Weights of a small GPT-style language model, trained from scratch on English Wikipedia.
Size: width 256, MLP 704 SwiGLU, vocabulary 2048, 13.9M parameters.
Architecture: LayerNorm before each block, rotary positions, no biases in attention or MLP, untied embeddings, normalized queries and keys.
Training: a variant of Adam for these matrices, 387M tokens.
Each number is 200 + 40 x the weight over its row's rms, rounded and kept within 0 to 999. Layers, rows and columns count from 0. The size before them is the row's rms in percent of the matrix's.

# up: layer 9 MLP up, 704x256, rms 0.0657, rows 568-602, columns 128-191
# down: layer 9 MLP down (transposed), 704x256, rms 0.0625, rows 568-602, columns 128-191
# gate: layer 9 MLP gate, 704x256, rms 0.0675, rows 569-603, columns 128-191
up568,099,205,173,233,137,174,217,235,183,210,184,225,197,219,168,205,272,209,257,292,190,119,187,163,116,175,142,202,212,278,247,192,178,158,222,148,177,193,235,131,167,225,190,156,216,139,218,132,235,134,230,256,128,215,213,218,136,253,181,211,227,221,193,256,209
down568,099,181,146,181,185,222,122,259,167,217,219,164,196,148,157,192,176,204,239,237,201,237,224,203,253,131,262,199,201,167,187,176,232,208,207,214,158,129,176,195,155,211,169,203,261,255,192,275,182,111,175,223,289,237,182,217,164,179,170,199,214,206,130,200,143
gate569,107,107,121,203,215,161,254,262,141,223,193,218,196,264,189,244,200,195,179,178,174,194,239,213,177,189,227,210,226,259,301,189,236,206,163,132,144,104,129,303,169,147,197,255,294,229,200,198,218,172,219,222,228,209,221,228,275,198,208,133,236,199,192,259,220
up569,102,197,209,154,265,250,172,185,263,224,142,152,194,200,253,240,162,147,149,158,207,214,191,203,195,241,252,248,261,119,204,180,222,267,161,229,227,270,186,165,140,180,242,178,179,236,205,141,189,174,200,184,207,192,188,179,187,181,208,245,150,109,174,231,161
down569,099,230,134,257,217,256,207,156,238,173,147,223,185,229,258,285,159,225,227,182,208,195,183,177,188,233,188,220,175,154,267,132,178,258,229,196,257,210,209,116,231,211,159,167,235,209,231,258,217,243,191,195,269,88,213,208,169,209,190,231,232,152,188,160,167
gate570,097,259,246,258,204,240,256,177,204,208,186,221,146,271,203,200,188,109,154,185,203,269,164,237,171,233,224,145,189,116,183,154,158,136,217,133,212,110,252,113,183,135,202,156,302,221,191,162,167,172,261,300,207,257,198,134,214,157,226,260,208,209,220,237,222
up570,099,220,163,145,147,213,181,251,183,224,211,293,138,169,159,155,223,174,209,199,154,188,199,245,217,229,212,288,239,205,167,108,190,206,156,235,176,127,233,181,146,207,235,143,231,255,242,220,261,101,213,194,285,206,173,176,221,148,269,236,193,178,199,245,174
down570,097,212,200,257,139,261,239,155,118,182,149,126,215,170,277,234,193,163,185,170,223,164,249,158,153,205,246,140,133,160,242,326,181,206,149,186,185,195,181,133,236,183,172,219,251,164,259,236,194,201,181,224,244,152,189,200,169,206,180,261,160,257,225,211,142
gate571,098,248,239,254,198,157,207,249,190,136,209,232,263,210,231,187,162,173,253,207,82,157,155,218,171,226,267,176,195,219,207,217,245,196,239,150,251,210,208,220,209,275,182,262,150,182,194,275,211,174,126,187,224,268,143,212,213,180,234,207,214,143,209,166,196
up571,098,195,284,200,189,202,199,115,153,206,212,202,223,214,177,196,196,123,248,144,176,246,232,152,183,216,247,228,126,188,161,221,223,201,240,183,234,250,251,172,194,209,203,98,203,194,159,216,258,213,216,200,138,206,138,261,164,141,219,223,224,188,182,162,248
down571,099,230,209,205,228,297,265,205,260,162,140,248,177,156,239,185,198,202,251,135,196,257,185,189,207,180,172,173,150,235,215,187,266,163,207,209,114,244,175,239,195,173,185,250,133,218,192,238,172,241,169,197,172,209,175,180,148,207,158,119,249,203,234,170,226
gate572,101,261,105,221,286,275,270,233,185,225,217,246,192,183,233,167,183,149,186,238,147,218,226,216,205,247,166,227,185,159,226,194,82,125,189,239,216,186,197,315,167,187,187,207,200,178,133,166,204,263,267,213,244,204,150,290,219,189,236,262,234,166,133,205,224
up572,101,221,192,253,131,169,170,129,192,200,171,161,188,211,154,213,165,221,305,172,182,118,196,237,202,196,118,222,174,189,225,204,258,182,170,219,203,176,205,128,147,175,184,190,219,253,291,198,249,229,212,188,231,227,222,249,209,191,157,218,227,264,222,185,221
down572,101,275,168,206,165,197,231,207,172,152,199,156,203,219,245,245,269,243,202,178,230,163,147,126,155,117,175,228,220,215,204,175,211,193,200,240,176,145,202,276,236,78,194,191,222,209,251,187,145,202,118,200,166,187,291,160,229,203,278,190,164,168,197,231,260
gate573,104,157,225,141,227,174,218,167,221,268,246,219,135,172,159,159,151,240,164,269,195,186,271,131,174,226,203,178,171,237,169,241,209,169,182,246,181,239,198,160,211,207,177,163,218,255,291,174,189,177,192,108,233,273,178,251,206,178,186,255,185,178,214,242,173
up573,099,125,225,243,229,255,150,204,262,236,239,181,176,183,141,185,150,237,143,278,176,212,264,192,182,235,179,211,174,238,202,236,262,185,196,281,238,192,204,100,188,243,200,162,196,208,275,272,181,152,196,228,179,123,161,212,226,116,245,202,161,208,147,198,199
down573,094,246,210,212,177,223,171,233,181,158,149,147,210,247,256,244,232,188,233,131,194,204,151,256,229,210,136,234,170,140,206,146,131,214,242,137,210,188,200,276,163,218,213,264,194,163,116,164,241,233,199,232,243,198,202,202,226,256,142,166,193,222,259,159,214
gate574,096,104,136,186,203,231,199,157,191,236,224,255,199,255,174,134,148,172,203,124,202,194,215,180,238,308,129,254,187,209,255,96,182,220,222,247,193,207,200,277,210,275,133,141,217,263,115,204,216,207,213,187,223,222,143,217,207,271,224,138,189,182,225,162,210
up574,099,199,213,210,164,170,260,244,236,177,208,217,213,175,253,166,223,248,232,182,196,144,118,210,206,148,187,190,227,160,250,180,130,230,146,151,173,184,198,280,152,166,207,197,189,162,163,175,196,218,192,214,204,199,174,162,222,262,183,223,191,170,179,192,209
down574,099,185,172,202,160,204,196,187,221,154,222,242,143,176,207,193,181,221,253,243,247,109,206,177,252,225,242,218,282,181,282,225,187,185,238,203,224,237,177,160,189,144,174,199,194,175,245,220,183,184,228,146,237,184,212,249,178,242,255,200,196,174,198,172,159
gate575,102,118,145,231,214,259,170,174,224,244,214,159,211,181,231,223,213,209,159,210,134,247,238,193,140,190,238,223,251,212,197,237,169,218,259,162,204,191,190,156,262,243,187,129,189,214,206,227,173,284,143,220,196,223,118,147,253,239,176,210,195,255,246,158,188
up575,100,232,229,224,232,114,168,189,184,223,126,189,280,173,133,137,157,125,186,159,114,194,226,231,276,256,271,218,293,180,223,143,216,285,205,168,179,168,187,226,223,174,225,144,165,191,232,199,249,154,209,228,234,136,155,201,191,278,184,201,217,231,180,149,181
down575,096,279,176,272,139,181,252,221,225,164,174,222,168,211,201,225,235,201,213,168,145,201,189,259,213,215,184,180,139,170,226,265,244,192,237,166,211,239,168,111,157,249,209,271,279,269,169,156,232,154,180,240,165,194,222,243,155,182,198,208,137,176,192,217,273
gate576,097,212,189,132,283,148,222,251,148,257,232,231,245,214,183,144,196,201,242,155,226,213,305,216,226,222,260,254,147,222,238,250,199,193,289,178,171,243,236,165,223,184,201,167,138,230,205,211,135,234,131,193,225,186,154,234,236,229,56,230,269,92,185,222,244
up576,099,225,146,207,225,221,203,200,220,219,268,155,189,165,213,240,233,191,208,168,225,204,152,271,195,211,208,222,200,175,200,216,201,179,208,214,260,200,136,250,208,248,207,217,193,243,215,252,258,247,214,224,177,209,185,189,182,199,144,244,241,213,197,168,160
down576,100,165,124,145,159,125,165,225,183,181,153,132,261,133,203,193,129,173,235,186,200,234,187,158,184,157,221,270,228,209,171,286,224,196,178,233,144,178,208,175,149,262,155,242,181,149,215,239,247,310,159,259,210,193,246,211,175,228,227,223,188,185,233,201,127
gate577,099,224,174,271,176,264,191,127,218,208,201,117,237,190,228,267,212,167,230,142,180,172,190,158,180,183,182,163,171,260,299,219,185,228,200,165,247,205,243,170,254,191,261,204,171,209,209,251,180,187,220,143,184,222,219,281,245,226,155,194,182,88,196,209,191
up577,101,201,130,184,209,190,244,168,254,175,202,193,233,245,157,163,248,270,104,213,191,160,193,227,214,254,174,216,176,226,253,181,205,200,151,207,242,240,198,241,237,181,117,217,174,297,211,171,186,207,179,235,111,202,165,151,271,189,92,168,144,268,180,230,256
down577,103,272,252,181,146,217,185,223,201,173,158,218,256,156,185,138,208,152,186,194,148,159,225,155,200,217,211,163,179,189,191,180,212,233,192,126,207,214,252,107,168,111,202,209,282,223,198,210,236,123,259,169,234,184,237,196,269,175,121,185,205,194,172,144,350
gate578,100,144,222,192,231,161,279,228,253,160,147,182,149,229,185,249,235,292,173,138,197,190,185,258,198,221,186,168,247,167,263,211,193,210,229,166,186,180,179,152,192,176,165,195,215,251,192,227,213,206,201,197,240,217,197,142,156,245,233,167,176,83,280,213,186
up578,095,187,147,197,201,160,247,247,117,218,159,178,203,194,249,171,193,238,238,230,221,258,229,237,249,214,260,182,194,227,162,261,224,188,163,241,200,261,170,235,169,212,253,254,257,196,205,221,173,216,164,203,228,268,223,229,184,160,244,113,220,172,140,243,200
down578,097,258,206,186,166,167,134,163,157,125,131,199,296,250,169,206,192,227,172,218,243,161,206,219,207,136,228,96,154,158,215,207,192,192,252,169,218,138,154,230,217,252,208,206,204,210,187,228,226,131,276,211,143,126,234,212,182,154,163,189,162,200,210,252,108
gate579,105,199,184,182,226,251,234,211,159,194,187,198,128,326,157,203,192,252,143,178,209,225,156,220,171,209,254,253,241,165,191,198,147,180,215,208,160,207,192,142,157,213,240,231,294,163,206,182,177,203,252,254,220,243,232,200,174,280,159,210,202,211,164,205,164
up579,101,232,328,201,162,197,224,216,234,230,204,185,168,258,134,276,265,197,231,189,160,209,255,153,159,161,217,149,155,194,179,253,178,119,208,188,178,207,257,253,187,242,203,192,244,168,202,155,285,196,315,168,161,171,276,191,267,229,192,280,158,158,271,164,169
down579,104,244,170,206,203,170,211,183,208,239,248,147,241,166,206,274,138,277,188,236,215,212,244,300,220,225,189,198,236,122,342,123,194,191,248,124,201,206,228,212,178,137,197,202,178,234,255,233,201,153,167,247,208,208,103,217,137,232,206,180,231,208,226,241,179
gate580,100,225,195,217,184,208,213,135,207,207,158,226,208,278,209,166,221,229,151,109,245,184,166,100,171,274,266,186,232,217,159,116,200,232,177,266,227,232,159,195,219,197,293,232,191,179,124,236,228,203,213,158,193,122,187,189,232,171,186,232,193,289,186,134,262
up580,101,258,146,214,169,219,189,209,148,218,157,178,126,270,217,198,246,314,238,234,258,222,230,287,199,201,247,143,148,212,194,196,226,241,176,229,203,197,243,205,183,208,287,187,157,200,175,209,268,216,219,174,126,250,226,256,215,250,148,241,182,173,237,162,105
down580,101,156,162,163,190,223,164,170,266,180,243,177,173,212,202,197,192,221,180,217,146,203,182,223,190,212,224,177,176,235,229,255,155,285,246,163,220,170,219,222,189,203,240,196,155,212,196,159,232,145,204,143,150,166,235,264,175,180,215,166,189,156,251,229,194
gate581,097,172,172,140,273,215,159,213,197,190,151,178,169,246,293,211,241,143,244,167,143,167,229,153,214,242,242,155,166,139,198,240,198,205,252,178,202,197,184,214,222,272,199,209,125,233,190,226,229,235,176,206,125,237,179,256,189,181,199,172,151,197,191,125,103
up581,097,143,201,144,227,245,201,244,203,240,234,249,213,228,140,244,185,243,181,225,202,200,129,287,219,170,224,177,132,185,209,152,88,257,210,189,265,282,251,258,179,192,177,211,236,244,175,166,222,170,187,233,186,269,213,246,168,211,157,185,252,148,149,211,175
down581,099,176,186,137,117,205,133,206,307,252,179,195,210,167,206,247,235,232,129,231,207,208,268,167,158,177,231,181,213,146,202,191,188,147,141,275,161,196,210,122,195,120,184,180,186,197,220,197,233,193,206,224,208,133,212,241,185,208,151,200,185,237,212,208,173
gate582,106,141,206,216,196,262,160,327,178,193,314,131,181,187,192,223,220,197,254,164,178,279,156,185,232,215,171,204,224,155,218,249,249,255,236,244,135,176,195,296,177,204,267,238,159,219,158,161,144,227,152,147,247,221,188,180,208,217,126,302,210,125,258,137,287
up582,106,219,248,213,154,189,202,177,224,246,203,238,214,169,243,109,218,214,187,203,128,230,217,248,226,223,208,217,180,193,226,200,172,135,241,209,206,211,188,183,176,230,155,190,175,132,208,130,130,178,201,191,165,146,172,210,220,241,220,146,265,244,219,210,175
down582,104,238,238,172,174,222,253,250,194,155,254,177,134,201,151,105,226,183,163,175,254,187,204,238,216,153,200,200,173,194,218,281,155,190,155,177,194,222,141,360,146,183,149,169,241,237,215,182,195,229,271,164,148,177,171,189,192,221,230,180,185,218,219,175,202
gate583,101,180,184,191,103,153,213,169,177,194,200,246,171,176,274,165,185,216,189,295,190,182,138,182,217,228,193,140,271,141,222,220,183,208,209,233,178,144,131,254,227,233,200,206,208,251,167,216,194,229,135,207,204,211,232,235,216,194,244,162,114,179,269,213,210
up583,102,250,184,146,200,155,182,230,235,213,204,287,242,203,245,137,232,256,173,244,254,251,162,151,187,207,162,225,221,229,169,182,264,195,173,145,172,160,172,137,226,240,267,172,250,180,239,228,174,260,216,148,168,189,192,150,177,147,146,176,196,216,168,184,216
down583,102,251,141,168,160,214,264,242,81,223,207,125,267,181,193,261,214,219,241,190,269,173,208,208,211,205,219,178,227,224,267,231,181,169,206,240,214,192,242,249,184,189,235,185,240,210,147,206,170,192,130,230,234,255,159,220,267,266,205,213,198,147,201,243,234
gate584,097,212,205,147,195,228,196,228,208,275,174,251,184,191,212,192,191,207,171,230,241,278,263,225,230,189,152,159,207,225,176,174,187,240,203,174,214,206,179,208,183,262,223,198,145,249,253,186,209,254,246,207,176,190,92,224,202,257,157,201,233,198,250,195,268
up584,103,232,140,173,170,208,147,226,276,142,148,285,193,196,176,127,274,197,214,270,190,195,219,231,168,197,173,184,211,315,201,180,213,143,235,96,114,216,187,193,211,158,247,293,257,253,261,168,157,206,220,177,164,196,243,157,164,202,137,185,186,176,245,201,236
down584,102,153,112,150,213,180,219,231,201,205,120,217,200,204,203,148,193,201,186,228,214,217,198,265,177,260,194,186,194,231,203,192,234,179,263,226,191,196,147,241,166,239,155,211,200,249,202,216,199,182,205,104,243,226,202,239,132,213,171,226,205,229,225,191,195
gate585,100,238,225,235,146,195,191,196,228,236,195,227,149,198,175,133,186,178,180,245,206,217,252,156,200,240,213,134,213,189,218,150,215,169,202,187,130,180,151,166,165,255,211,282,183,270,174,225,255,268,219,159,236,161,221,201,214,197,111,236,178,182,179,240,224
up585,098,163,262,190,181,214,215,161,190,285,184,144,248,204,159,219,178,226,183,223,228,152,218,185,236,178,182,250,223,176,233,189,201,152,261,200,167,244,231,261,98,130,236,204,192,128,183,209,207,239,240,221,166,212,193,191,253,205,214,238,172,213,170,180,219
down585,099,160,277,173,191,206,255,172,239,257,149,163,224,182,200,215,226,184,213,158,243,139,254,98,180,286,175,207,169,180,137,213,171,190,154,195,242,232,192,247,222,192,218,177,166,162,141,263,137,243,158,182,271,79,164,179,266,260,212,133,239,219,124,191,196
gate586,101,202,247,229,224,185,153,255,223,245,187,232,231,228,166,223,278,217,175,248,166,180,194,180,185,192,199,135,252,196,209,207,137,164,137,176,147,164,206,182,153,192,238,216,243,213,182,186,137,300,233,191,206,250,254,216,244,278,210,164,198,204,232,212,140
up586,100,228,144,158,227,175,277,163,248,209,251,144,244,174,126,187,250,236,272,225,251,198,200,199,235,194,187,209,174,184,159,227,169,276,218,227,222,176,198,188,195,236,182,201,236,163,166,179,176,236,207,237,226,183,203,213,242,264,217,281,253,230,176,191,174
down586,100,172,211,286,242,177,173,121,228,152,135,188,240,231,173,160,269,289,138,156,205,180,230,199,140,237,197,258,271,125,162,187,179,268,234,162,255,279,152,274,233,212,213,232,258,183,140,165,146,193,206,247,143,216,212,218,217,260,275,256,237,254,219,170,196
gate587,102,181,300,286,152,190,216,231,206,207,200,174,248,192,298,225,198,267,199,225,184,232,231,160,218,163,189,60,172,265,236,223,174,176,202,221,132,108,194,269,230,179,217,161,243,258,206,156,160,165,160,256,212,230,214,179,232,176,222,205,182,153,226,181,225
up587,102,241,195,151,170,242,195,226,170,180,131,208,241,155,213,206,260,267,120,261,200,194,219,205,258,257,178,215,260,205,201,174,190,145,173,194,187,195,201,161,272,171,166,253,230,254,245,198,168,151,224,183,223,172,212,116,160,234,278,226,167,153,230,288,212
down587,102,202,164,238,214,157,159,201,193,205,232,188,254,151,219,266,195,213,254,227,183,141,233,221,218,235,173,195,157,331,47,234,274,179,205,146,229,236,194,166,295,202,183,165,211,121,186,239,235,219,207,213,260,237,192,229,237,180,178,220,180,111,262,225,198
gate588,104,141,212,206,187,121,154,256,191,180,227,222,175,233,223,223,231,221,238,176,219,209,209,191,144,195,174,224,203,237,152,255,239,163,206,211,132,229,253,234,183,241,250,161,194,255,216,137,231,207,213,127,170,231,224,240,182,256,132,214,155,182,185,246,241
up588,100,123,222,268,223,219,236,289,230,218,269,151,195,192,191,210,238,173,201,244,187,140,195,184,184,251,208,199,239,141,246,183,104,225,162,187,217,159,182,243,175,174,237,128,123,221,136,224,236,166,222,224,259,235,187,147,189,147,156,210,216,193,243,192,167
down588,101,252,192,210,166,217,250,246,223,223,193,198,279,230,193,199,247,237,160,236,210,229,155,164,286,186,149,206,209,234,242,180,203,237,140,201,158,176,280,197,223,257,167,268,154,155,199,232,206,216,187,215,190,126,157,166,243,238,187,219,166,105,191,166,236
gate589,093,95,179,239,186,183,186,212,131,217,211,128,232,229,230,213,205,171,148,205,160,210,227,162,201,157,245,232,265,283,241,214,200,148,251,198,221,184,276,250,198,181,206,190,162,271,166,205,179,247,179,216,172,256,268,182,206,203,178,124,217,76,202,231,209
up589,094,158,264,203,92,111,120,214,175,202,228,228,191,175,179,132,203,216,214,177,138,108,242,180,160,210,239,228,185,156,172,157,160,168,255,257,165,126,239,201,162,239,292,155,158,153,166,226,315,242,194,264,213,224,213,229,165,191,114,200,210,225,207,214,248
down589,097,207,195,172,233,168,157,140,146,181,278,216,231,177,214,205,160,185,242,207,148,309,130,188,212,237,188,174,240,199,125,263,171,222,143,235,183,238,187,170,186,198,239,256,191,198,244,214,227,206,186,228,164,197,196,211,193,207,146,220,232,198,146,246,242
gate590,104,175,232,234,206,176,213,197,186,95,190,192,275,219,264,205,243,152,167,215,228,194,239,208,181,218,167,233,250,204,156,215,144,273,248,188,166,221,241,174,164,236,250,209,143,218,260,262,171,192,151,198,211,210,87,207,159,150,248,147,220,274,209,187,159
up590,098,195,183,257,191,231,132,183,240,171,146,262,234,187,244,218,157,207,164,204,197,211,171,191,207,242,251,205,245,157,74,235,225,132,218,172,136,203,299,139,211,170,267,290,221,191,148,256,184,216,192,166,166,134,144,192,186,161,200,228,161,209,172,155,234
down590,094,210,206,195,296,245,210,303,120,236,195,213,243,219,154,145,166,282,165,147,228,182,225,213,188,124,207,200,183,128,192,158,191,191,171,264,237,154,149,248,226,217,158,195,199,222,183,219,216,156,229,184,211,197,221,225,183,234,125,209,296,177,222,178,200
gate591,101,243,140,196,252,203,223,153,213,215,223,153,219,204,242,146,206,186,185,201,174,180,292,158,165,250,222,188,243,241,213,220,199,166,140,157,185,228,239,146,197,195,242,101,218,219,233,203,279,203,187,186,181,196,256,231,226,252,151,265,210,144,192,194,298
up591,101,200,159,210,241,170,217,209,207,227,262,165,153,255,143,180,266,195,211,196,203,188,194,253,231,181,128,154,220,216,189,233,226,234,246,158,179,237,187,204,156,188,129,227,244,94,217,172,203,276,111,201,179,275,187,243,174,236,277,254,189,218,185,208,93
down591,101,257,219,181,211,198,156,239,170,204,209,230,205,211,239,210,183,199,212,169,224,216,241,232,188,266,297,182,215,192,184,173,154,176,255,186,219,240,224,192,250,175,169,120,228,226,203,182,266,212,288,171,186,242,217,239,203,176,202,219,267,214,332,181,207
gate592,101,216,192,242,227,193,113,244,241,115,234,188,156,220,233,196,142,111,230,177,136,179,172,201,220,175,132,235,190,204,278,190,178,219,131,149,262,230,160,227,213,233,160,192,192,298,197,211,190,143,140,178,229,202,228,242,245,202,231,273,225,122,181,175,180
up592,097,142,221,194,297,207,243,239,93,199,230,241,180,187,220,247,218,206,188,232,133,277,226,185,220,182,223,199,134,188,196,231,293,145,199,206,141,155,152,181,237,157,132,172,212,244,232,111,246,195,231,219,111,191,242,198,273,189,177,228,95,177,212,171,242
down592,099,173,191,224,204,127,290,166,230,183,194,215,184,236,209,271,211,158,200,159,222,120,195,173,220,135,187,292,274,169,232,239,243,218,197,213,191,198,207,232,194,264,271,209,146,167,215,256,177,232,195,200,198,206,215,181,185,176,128,216,257,212,270,309,139
gate593,096,204,192,249,230,239,239,166,195,188,199,208,197,152,219,208,235,211,210,215,169,239,165,154,172,170,166,328,233,231,183,276,142,182,308,184,231,182,219,168,173,219,230,192,142,161,213,144,193,260,170,155,216,181,160,322,229,147,166,206,240,182,167,124,179
up593,098,226,131,176,193,192,202,178,205,159,197,201,170,137,168,220,155,223,162,261,158,222,187,269,190,151,202,225,222,107,234,210,190,127,245,229,242,197,218,213,187,267,167,166,216,214,209,251,237,168,148,160,233,248,165,202,140,223,225,217,240,201,147,249,244
down593,098,111,168,198,148,187,204,166,244,237,137,263,199,297,225,253,176,228,220,191,161,228,167,177,211,205,164,240,206,192,175,254,218,138,158,203,255,180,155,188,196,192,211,270,179,140,215,233,142,206,197,191,245,224,215,223,217,195,170,200,235,232,175,205,209
gate594,104,218,234,220,160,217,181,203,167,272,221,198,180,191,246,182,145,241,175,175,229,178,252,120,168,262,125,193,155,215,205,176,148,224,143,272,160,153,218,291,193,272,230,222,190,262,269,246,263,251,181,251,231,123,128,225,199,197,295,227,182,134,183,199,180
up594,100,158,252,185,211,225,239,183,189,190,260,215,247,237,133,162,258,184,224,238,189,163,192,196,215,175,172,137,155,197,150,202,259,161,151,260,210,280,220,221,166,259,165,199,167,216,240,232,157,204,182,213,121,80,233,271,180,181,211,203,191,211,98,234,181
down594,100,209,158,192,184,205,194,174,226,238,186,221,158,224,203,170,228,204,211,216,152,159,180,197,269,190,186,218,203,244,288,171,251,187,140,233,188,210,186,197,227,234,157,164,276,214,112,209,236,183,229,121,247,190,203,137,200,193,261,239,172,251,168,189,69
gate595,098,159,215,231,222,180,198,280,203,213,194,196,160,218,240,145,213,189,163,223,165,188,222,182,181,268,254,138,159,253,193,182,196,135,203,200,166,115,176,250,152,161,157,191,187,146,274,238,143,224,188,224,117,182,243,289,218,200,239,201,164,212,115,216,229
up595,100,224,182,150,152,213,182,113,207,216,221,188,135,99,218,155,206,205,199,202,212,198,240,246,182,183,150,103,256,242,263,242,235,178,164,189,192,235,222,213,155,202,141,217,164,203,132,207,198,222,200,153,300,185,196,294,194,175,218,183,260,159,239,197,218
down595,101,180,182,243,179,200,199,183,240,205,175,176,148,176,249,228,181,161,216,175,152,130,209,194,181,237,213,248,158,113,183,192,213,237,191,279,255,153,242,140,202,160,214,201,150,213,190,259,169,236,175,238,168,188,190,179,217,262,119,198,172,188,252,223,130
gate596,104,156,150,253,176,203,177,259,202,214,233,219,188,192,185,201,236,234,183,170,210,226,224,211,170,189,189,201,195,235,245,207,175,149,250,190,167,210,169,245,184,204,227,105,271,199,187,246,189,180,263,243,232,262,206,176,180,227,106,247,205,248,183,161,210
up596,101,144,182,200,223,177,189,241,221,217,244,284,193,126,160,199,144,191,244,242,175,209,152,173,213,199,183,229,210,224,218,167,167,172,169,136,190,192,247,220,271,228,216,206,145,254,207,218,172,211,134,160,222,206,229,193,170,166,232,185,258,274,188,155,198
down596,103,178,257,198,180,206,187,108,193,242,288,175,196,152,160,192,192,225,193,228,212,196,206,213,273,202,258,251,164,254,144,201,255,158,164,180,200,270,208,236,148,147,250,140,124,238,180,190,217,222,266,181,160,154,211,196,216,236,132,172,172,244,137,119,238
gate597,100,165,191,206,225,167,211,216,199,177,210,242,149,227,207,113,187,136,186,213,173,195,178,212,199,264,258,151,181,299,189,226,148,219,273,225,189,246,240,232,181,236,197,224,261,231,221,274,123,245,205,255,192,215,105,237,216,231,172,161,246,230,220,214,214
up597,101,177,197,202,240,190,227,153,184,249,165,168,157,167,242,226,187,173,140,253,234,301,222,256,215,264,187,203,204,238,192,226,207,238,202,265,166,203,249,212,243,201,215,116,157,215,314,225,183,217,212,135,274,187,105,143,213,179,141,222,215,198,181,235,132
down597,099,230,217,191,223,160,242,233,230,163,178,173,231,137,131,213,257,200,298,191,237,210,233,278,188,169,205,260,202,172,236,233,253,201,186,190,187,127,177,208,213,187,134,210,205,233,216,240,196,211,232,172,274,155,192,226,187,119,231,207,224,159,172,174,210
gate598,094,213,231,200,170,194,158,219,154,213,245,97,217,269,183,220,208,206,237,164,222,181,114,179,262,185,213,185,195,150,134,200,189,273,135,204,205,122,252,185,161,234,252,154,209,173,87,219,173,172,144,202,266,263,193,226,196,167,165,211,238,217,143,192,191
up598,098,194,236,137,193,205,168,185,210,218,249,193,178,252,191,220,201,214,225,149,202,124,173,157,144,252,239,141,248,241,248,230,195,240,80,179,195,230,128,166,217,144,256,265,227,151,126,196,217,210,161,190,155,148,201,219,134,127,163,222,170,211,249,205,160
down598,098,166,209,164,230,169,144,167,177,211,168,164,201,207,224,174,183,230,223,205,238,207,168,174,188,234,155,221,151,253,186,219,235,180,160,216,186,212,168,186,199,182,204,100,162,193,280,180,206,214,286,184,150,171,245,204,254,166,204,167,189,203,236,203,139
gate599,094,263,176,204,199,237,195,200,210,223,232,177,200,178,202,178,239,188,275,127,214,190,210,237,223,251,197,170,295,178,229,177,161,214,150,223,141,141,217,205,231,263,195,190,227,154,144,180,189,242,193,167,224,177,198,235,148,207,178,195,224,89,134,169,228
up599,099,91,215,132,181,240,146,230,237,204,139,240,232,189,121,257,191,160,203,252,231,213,183,234,206,203,194,159,191,249,175,209,168,179,243,157,205,130,124,207,162,273,218,170,218,135,149,165,228,252,204,258,143,151,220,199,233,189,209,133,182,153,178,200,218
down599,097,183,216,193,184,192,188,239,124,240,122,170,252,245,196,209,120,281,171,234,150,211,197,208,206,230,189,180,171,181,220,150,244,219,242,219,213,226,223,215,174,267,206,186,142,144,199,242,218,210,212,231,233,169,291,208,257,193,193,205,208,272,236,210,231
gate600,101,173,181,234,212,240,262,216,179,225,196,203,210,247,222,294,150,143,163,192,215,183,206,169,194,223,230,117,232,91,252,247,192,190,175,272,234,196,220,237,216,223,176,217,290,265,253,180,174,204,218,242,255,236,217,201,144,198,210,193,163,184,185,183,144
up600,101,267,165,209,297,155,185,182,265,175,218,157,148,263,180,192,196,147,186,238,272,172,214,248,168,294,214,178,179,141,227,187,225,219,215,241,247,209,136,248,162,200,281,200,179,261,208,224,166,207,236,163,125,200,185,188,122,175,209,195,179,184,191,167,252
down600,102,237,133,229,253,201,209,207,148,214,208,264,289,195,174,134,195,220,221,191,213,149,229,274,218,198,122,171,166,202,218,249,215,204,218,167,163,251,147,178,204,172,165,163,172,203,164,243,202,149,328,228,227,123,257,210,245,144,174,209,206,200,191,155,223
gate601,100,267,241,233,207,224,226,219,223,168,176,216,149,190,198,224,141,137,201,193,149,275,232,278,184,239,187,169,133,206,196,231,181,235,282,185,236,213,229,202,133,316,220,196,279,190,244,297,176,248,192,201,177,148,157,231,286,143,80,208,175,153,203,157,240
up601,101,228,187,171,214,145,104,198,210,262,202,235,209,190,218,159,187,191,196,283,185,233,203,248,252,164,157,105,177,240,163,242,163,206,193,189,208,216,222,173,186,173,237,204,220,199,181,191,198,216,179,146,220,170,168,223,200,178,245,140,254,151,149,213,224
down601,102,269,167,167,162,254,203,214,195,284,125,205,238,196,195,178,176,216,221,182,208,223,247,245,239,251,178,215,239,166,234,205,208,153,198,206,201,199,130,207,170,210,197,179,164,232,130,140,199,196,216,211,181,236,132,218,263,207,243,194,103,234,220,227,236
gate602,102,260,267,197,228,202,169,165,246,162,251,191,187,203,174,212,242,170,180,220,134,238,182,201,132,166,200,224,251,219,241,158,187,217,181,184,196,204,216,159,188,224,248,146,228,255,186,247,184,319,224,281,180,213,235,205,256,167,264,209,202,261,198,249,170
up602,101,174,249,181,197,205,197,182,177,204,233,229,211,232,184,187,126,202,207,221,240,191,99,260,226,208,188,166,203,97,194,203,173,192,270,256,193,189,266,163,170,244,183,213,179,139,200,163,278,215,262,203,262,287,200,158,101,249,262,232,164,289,238,227,226
down602,100,168,185,202,222,189,192,206,227,209,264,95,199,159,173,264,84,154,244,191,239,193,168,239,196,207,172,96,228,234,167,208,237,142,261,173,193,211,251,186,175,216,144,145,163,174,190,170,166,246,203,188,171,249,210,141,145,254,156,189,175,233,187,199,211
gate603,093,159,198,205,166,236,171,206,226,181,159,177,255,178,218,233,215,140,193,216,136,221,153,216,244,160,247,185,182,248,197,207,227,172,213,201,293,197,215,132,200,232,284,215,225,217,266,211,201,206,163,215,227,233,209,143,175,202,171,299,289,216,217,249,297